From a checkpoint of a small transformer trained on Wikipedia.
Size: 9 layers, width 96, vocabulary 4096, 1.82M parameters.
Architecture: learned positions, biases, capped logits.
Training: a variant of SOAP for these matrices, 113M tokens, 3440 steps.
Each number is 500 + 25 x the weight over its row's rms, rounded and kept within 0 to 999. Layers, rows and columns count from 0. Numbers have three digits each. The size before them is the row's rms in percent of the matrix's.

# layer 2 MLP down (transposed), 384x96, rms 0.247, rows 5-70, columns 0-47
102:542512504545503490526493522485463508470469515468491466466424500553470489511518509466513488478464510466450475518489504502504525528494479483479514
091:450494502467454494478539479491494490498516502543471449478524476483507511507506525550499496518453499487454516459545471564485486503495528448515539
099:470538530564484519501473490498490518496511504511530521489512464496501503462504452490478518473511504500525473488470524506472532518507451488495496
090:503506501526519465500560488508515488512546482529511498463502544459484519496504521513478478509519489498476544463485480498529508459549495517477488
070:529468470473489515497504483492468466492520517491555520469535544503504496556493463482471537511472494499516502505531532461542492505534445518515477
081:498509516488504497515508527515500488554491487493454498547462505502509518456448508487518499514480480524505490456492469423511464483512490535519504
080:506485472490516477491470510515503518460482517531436504523549506505498501467511453469509526462495555508551518499504522515536528499493472486513466
101:486496497521511443525501480526485494535499449500527533461503475477509473501509468509485524449485489494523460488490525528470514527512502480452502
102:536513493484463515487508521492499512514468528458520529561494497465493467512482514543481510545506493509505515515500457537487516495479459486500482
080:471530513504466544462474497507457486497479506530508498493519503537514487451534515502534531498511458494520497490472483489479464511520488509449482
114:519542506500493503491468510477498475488498507523461482513485469487493469519498556501528450524483500511570485523512494497488512542510509538547500
080:485503551531488498497546494533489499483504482474524557468445508526520511498475466440474489513486504526522481512468503481505461479510477555515441
088:503491456481544498525529517497533522521485512482540485468477520508491545494497561543529494501481500540539481503489511529488478493494531498497488
103:516573492514509516477500504460470465521509508528493474516539498568488460528466465513507522508510537513497460527487514490470495500518462475479533
101:546514488455515476496564480477534494500502526478534476465435496488534556526489486499526432454516514490500521482568499511480479512488528503546483
096:478592559533473522487461485529510504515470477528531473511506485491514506488513497493536504499535515489484481494496482524520524491483511488529491
100:478491500432574496534501485471467476500498485474529461497526466506479487540524540523494511497504477505477527510451466494471489487504506496505474
134:480497548506522505498539503516453506456495537494501477517489504515528482504552520521504481524473529458473470474471513523523491475528456515452509
107:468477523488495476492523492486471466558507499481485462498516518491511473499528525459488486507487495546563511480499467501491504475536506463516516
091:539574482498446547498475491470506485470518529472488519530428538518515520466460488506521517490492478454483493516483505554500478487535493532487516
111:473466504542517481481535497558498491534479470500505499528474484453551496506510520513467498533504486488489559527486540457488450487460528460499496
107:483494514519460502502547500501498490453522534534489504501506540504488451515537475490479463448468524522560477499529518513496513467471507505522518
090:507481510517422574464490489495480536484505475499479468490519506539526480503513492519498498485465505461512507552505492511499508467520472483491518
097:490460477472482523524479537485527487503483496466528538499473501479490570503486525501448486512510487537456523471456489455483457490498518508463460
087:489507496514468501501471526500498500502541515517491520487457491484477496477486489493480480501494508497480512416517516497507502452554482491509531
114:508486495477499495506481510505512473468505521525506477466511469534432528500534496490542499460483521479537535530507537469505499487503492502498495
108:469506474519477485478503511491507531496497512480495484490534477474535465523510504524543498540463488458545478501520511518455508467556431504479481
083:523504495490496475512561487490458488506511507510488473515531431513480515462484507486540453484516462519444492496506508465539482464521491526477528
086:499461524495504464450464465547538491537504500500508511533541491488494479516509474500552496502444523527496475522511451489477478496487457504501478
114:507541512493468532463470453518522501479472526532484495483538529549514482532511526500539490496465481471515487488534515461529499464502482510478520
090:498475542492480514531523490511511511459495458588493543511487535489527496508495439493509496506533501498503502511478471482520524515494499477506487
099:513477531466456479529486492443485554453532466525520483539480508505505527463478465452506481514523481441501510528450499525475481480474505493495501
094:510520557496469519479503471538475468507485479487515502507507547472494466515522522534491526506486464504501496513535486486494485514503496499483520
105:469508499508492519517525508504509509515519530492498509539487474491510491516510539524478507406507465479495525519548479527511489535524487479462531
106:505511480490477484495517519481474532511540487530446500522509467514500531553503481506545544518481488461519536496536551500503488460471472522507481
092:481486475508490490499450474477483525525518501510464515528479486539517537505471450515519507468506525509529502495500493514493526526467526483464507
107:505525507494466496488487499480504510502480535505482486578522474528461506470496511465492534458457505492570485523481500475456510488520510510475495
120:520475496469531505549489499530506522493505555492505485487492488468492495508526542484565484494480542478497480457534502513506488519499485445520492
111:503451532479528507511457473515490532530503477495551525528505470491532504489494525524509507490501506509502474444447449529488494533445514494502506
067:456502504476548505514523443485521465529530500539532493510516527495522474502475445494453505497520496448500495473493464511518484472480493514514484
088:496468501519485505471486516516489517486508499485472501485485521457491490510443494513482544467483537475497519562512490470495495537519505523488462
098:480492489505505499461476482521471521508494517469500495487476526471482512492507467545530496547484535508512471511558473508557478479506544463504448
086:492532509504475485505528481485504484433522486444483524546517538553481496515524487501512522475510450523509515549520486471484508471510523486551511
091:538495478486490506460448444531536454492503504482498494522480484561471495520497510554499491536479476498499506494482500496527519464478515500532530
100:490524494524448497496469521490488539453476526553489534532517541491449495492461453487505488491471462513526516483484464517533507475504515506468488
103:530512491506499519468485487477470473501491459511538482498491516565492525478482500497505522506541497496487494521489471502475476526505493533503553
111:472515485549500486533477505525531528484500484550492556478522497479477510469498510525494558504491482491450521507518527477510520547498525510512493
104:537497495477478530493465485484465528530504531527481505510485512553523468517514471505535538460534504498547502505493503497496501506496478537505517
101:492498512539476516530489490519482472511464541498498531539529531480545516480538498478482511462546463495522512442533448506485501496458497467532486
094:445497485491519539492542538507502472438473497530492552517464540497513506507516496503473519512536526514550500482508486458493478507460491495450505
092:517536474479513486491498505457495491473492498519513530460518509471487482482505512470494527517515450504482540484475469474502501508492478486493484
094:499511488498514458504508546523515493487500516501520495495510477494474531497461481477489509484528518517501529548471505499475490492469491492528509
094:483468492473514431480514505512480475546480565527502487495496496481456503527517550487494474468528523530507519530511474465526503455521483562525537
091:527533515488453525526508505533510533508469475512512480493488451468509488501481464506477498483463527451551513507489497519507508494470479483534533
108:512493478474566491488532487505498494480447509485530475542481539509493489514470551492498508484516496512477497480515490491503482474518519486500488
069:514510501463540495483514430500468494479456529496514490516474476558490459514496465468462457498475510452470514478481451511534475506506477520500506
105:578441497485507471499494467495473507536485507492514496494491494457505448470431492493496472520497484505499507527461489448469499493507492487502505
093:525488465471478472491489559493499495467526507521477495496549531458508501499552515503510528507490543530495467503533466559504509496506502508477509
101:461511503503505535509501510503488472451527490507545494514478515509499527507500484489475482495515512513476510550523493509502489536494511493525509
115:510492484499517505528507452494534555517491543503551460514498501501498498507471512484483471554518492457492511482504448547520500515492505470511511
088:499499446508503527497519502465507516501496496500468573534439485485472525499472472532518481473509534479480496529539513513523475509510486508503534
107:482486429494537470468478483509522500546494523491503483506499497490459492541464503461474538464527504517472538463529519494522452494494471534542514
101:530466484511508443530530523526467489522513449503514512471479468476493543482531461456510455486501494513477503508508521548496533542493507478456507
092:475512484504496564486490529554492529490539517495500518510496523535547491521489516514540524507533489498527483485465509499477499482484528506522480
106:526464518474464519528501508508466531539501480477468483491512491495473496485463494508487525508568509500534530540494515518497507470527525495478468
113:513518504516507502531492514540491516460447503526469496525530472473517511532463488458491502543565448527493510509512518518490492476510515454502510
# layer 2 MLP up, 384x96, rms 0.263, rows 6-71, columns 0-47
090:545465462529524499467435496541480457521465522463488521519476486519482553501502455486476510524524516552499519513479510519482492502500466491522486
097:555473498499524496488507498471488507494516504490495486490509502513483445497517560527506486496484512513480507466492504463516468473485482483563536
087:515447461493464506482468489471459495526476531458463493488535478505475490496513489498509483467509481558552480494501525520471523514494521497520491
066:476495479524528478488527515459504533474458507452511504464495474503491492552512524436509466499494474522487532500500539469542473525472468488514469
070:485498500494483505471488529519497494496496558502535518474486460522514526478508587504496446485501480464478499504523493526457528496514472491536546
084:497494476499492494512482558496478510506527496477487490559563495476461490508423481504467508476510494495504517451536506508494529499520484527485511
113:483501525525501502529529513463498491483513509495488469500491500498522562456474475442466480531482502577537509487495474520485487518501478491535535
117:457511466512485463481510498485483520507501513471422526511492481466464522507502503496458523462496480501521498507517485473491496475490481508483459
077:513532470523479535474487563511474528490479527488466537478433447533485488494512532501535515443533477474487499473504515473493474474513475469496473
131:538499536465479492487509490508520507457510493467480444563472502510467546477508549512493487488507524502538514484533480508498481508507500523498500
072:538482517533502485478517482521474516514521500522528524485493533501473498497470502474528513519527503516549487479527518512519471508537491533517446
093:518489484488479511469507455447498466494497479519448497498493506482466504504525531523493501480539467545536508517540491517443501515512479533516508
095:532507484512576516469490464533447497526496503507508464504495465487423509491514472526509488499526527491479501540529521484488508549517476492540504
105:494490480486485462456464502512484433526488506480475518522488491515483482522477476512501510508474479497516524472480528502502485558525494486479498
106:496487462488491483482516500499488502511538587477461520522497494478525514534463511519488544477484482540509522459482515510474461482502546512518480
102:511529485517497435524488543513476505505541486445509547505469502472482506507501461452493480486490519517502499505561536518547475536491520491496515
124:521529533472524499482502488480507522495471526502461531505447513492516486526516475478549475514490524478472481509500507476464423503494451488513483
116:505503464477527461499511517486518530472495514509546515496471509478562490485491505507486481507482527486476494490514517481516486487510484496467481
097:470496500529505476470496536539495483505510537514545501501481465463508510470492461546506443464517499510500484493526474467461522487447481483504566
106:499511474467499540449523533533482516516471489474502498465486474473513509447525491505515512490519520439505534497488480480522488535511506509524510
096:529486504521487533467507485545497517494528486482503478474471479497433510492503492528530501518549494487465448509505514493495539461528507455526484
091:513461480536520489539454510461489524516493500512556519470512490487495501547521543490515441533526529522512510492495509526480445522518517463520483
103:505454533479467552490527477412483488460501495518490472493489492498518474520527526509568476511541512519479498490494501481488504488467469518511472
081:487514495542566506465513489482488524537506555502528470473511487529492534505528515532539484501543513500481495456532499525424497489498502527525487
107:490471453502489508468534501459507514534478512496548505498473455488473515503485512510469506468484510520479532543490586476493485450468522490505513
110:493507505475522501493475487463495518525472468495507459475482496469550503479504527485469514513487564474502510513477437496478515492518465534488525
066:514476518518490466478498535467454506480498526482458514499481562480459505510531525430488495496497515499500515500503502496477527505513511460518485
086:498461489526502525446451496499516507503494518489467474478500522512532502540491511500509499524535521519498491460494514492461505516539505507503450
118:489474454476506506530512547505541504522522521461518502473483466470496512501474490472468476448542510504493507500490490520473499515495462463481501
083:524474473473552518460472549521503529522516536470488524460475453521488490528483501516479485480458522448498522470525528520507493528496508537499537
101:503495507496515477463474547463527485528505524511508507512517525473507500454521486492449496454531479460475514484491496469496474527476504513525495
093:513471484517467455531480455506472518546554494491514494513501486515497475490519498530458510488451522534502495441501513484485462471510521492518567
095:526519531477524517480547512473503510514506521490508513528487509496501527506483566555493474497518510502530513520540546485491528530503466506517525
109:500493500518512498481499474465516526515468466473488477507480511528551518513509524475513473482448479537461451500513462487508539497478496510472537
094:471452495504495517501511505509499554505517492471517453516502509527525523542496504497494502481515533482475504510526507483500511501524465492510521
103:489479462513521494543479487527475490539507508548472486555504484492477505505466468514490476485486476511533532499555530494500504518467502446501506
113:513501513510505543515489509516473539482434534509453501467449486499490498495541522493522447510527505472491494472529502463477496493531475488488482
111:494487506507525473514528499537491491488516502542480499502483449520490512486508496458530494537522511478507493525514524429497541515501491562486534
059:488511554493469504459519500522490560513498513492492482495493472579493501498497506484494541506481512489524531475516526481499543522504477535501512
085:502496484486535490506470510528496532478493540503521513531495468509512490505503500475506452445500528530488456465454474503491506492552462485478504
101:476512470495501499468514534441503482518483488489475545527498480471511484503472492495516448536520551452492501525498453518542495540491521556510508
094:519512519529528507486427445503440531520503469498505513509489483460516515481486520498490503497518494531544463466493475529495519520491523514525531
088:459463504512457458547487494500510529468458515488500487516488488514512515518468454515477526478524461511512517461512488479482540519493497528540521
080:495441447500515539500517502483489510573524508490473507475508474514513459506506542481486495471537492463475490481506509490451521518525483508475488
098:467517487503523538479524552457507487513514527507470496485501491472472492495521506508516487496441488471475527455537509525518505513487520440473501
120:532515491460483514465456486503503504533479498483523508501454484529536504436503507493509513478483517524489472510486474463486514543511486519494502
109:483492463491522487468484495480526489494502520503525469523524476517508510511475511483506493503517543428459516540490488472500476492465473563488502
101:510537477483510516498532543503516504504494533547509519505491501504517469503473547492484453506483515525499501475508532525487492505502503521496560
098:545503506509520495506551509482504522486468496524548470508440464511505455505443452468498475507523491527472514502558506548510485519565480497471522
099:484500445523498524531451479496485490512546516517505477513528500534486502510490456517507518488482508506503500529496467473517465475462457510473528
100:509470481482463560510495475469463529508513496503506473492486489473492505469513525505481540494506529478540468475505467496532512523448495501463526
086:476482510485464463463510517457504515530473498462508539484484496527464547539518542462492505494516518517516500515495502496480478459555477544507505
085:480523445513479503500508542454488495494479492558524526481497501469500475498500510465479475470501457508493491465515458503511503514527531514485489
107:518503495476513506461490525471501477507466488521471527513476502455494473506481533473487500502545511510500507518492453522500476474503506514534505
049:521524524514511533503490535503500512491514435531544498513508491475527489450542476465551502518480529554559519472503533490560544537507492475488506
105:498553501515519469512558500485494505481511515488523487495474482503519510490544484492510476484465543536537507490534531439487504484497500539476487
097:529513480488482495499458516484508519470506501544453428461472481496528501547543523558490490489519508502522488506529487480522439497524483503485475
103:481513516499493557502503500452505542523491480501493458516509506491492428492536504466554471499480487507485515467505462514470518493458517522471509
117:470522477509521506482536497487497512518508538492516493520481462484526498536505501488465499462503481473532502518460467486513516497494492481495526
075:480529476535494445467521497466500489515497501523488560515470464438536503517490478515501475515509506476473530528492474474504493535487496522509498
096:505493454478513535459485526518509511501486518519507493484502496513457519503481514461484523438520549512533535528529508495474492520478486551518499
086:504501486511503514539469516538494572540517497504528506433456478529463539481487498499501485483535535490487511525478517504519529510534487517503491
089:498466478480506494466530479507477470490491470497512482505517502489482485517486492479456515529497511479505532551512550506487497486499469556491508
101:520491461500526533493498511510515534478504525513471492503498473541526529508476539530500498483469507482467506528490531502532545489520499524525483
114:497526495518539468470531528505509478519502544516480475512506450502526495497494469487560479512550494469493512491517546500486486474511474502538501
094:481481471498478485436503520482442485561506529504542534492495493444504488511522495521480471484462527518500499501524506486483487506458515461504483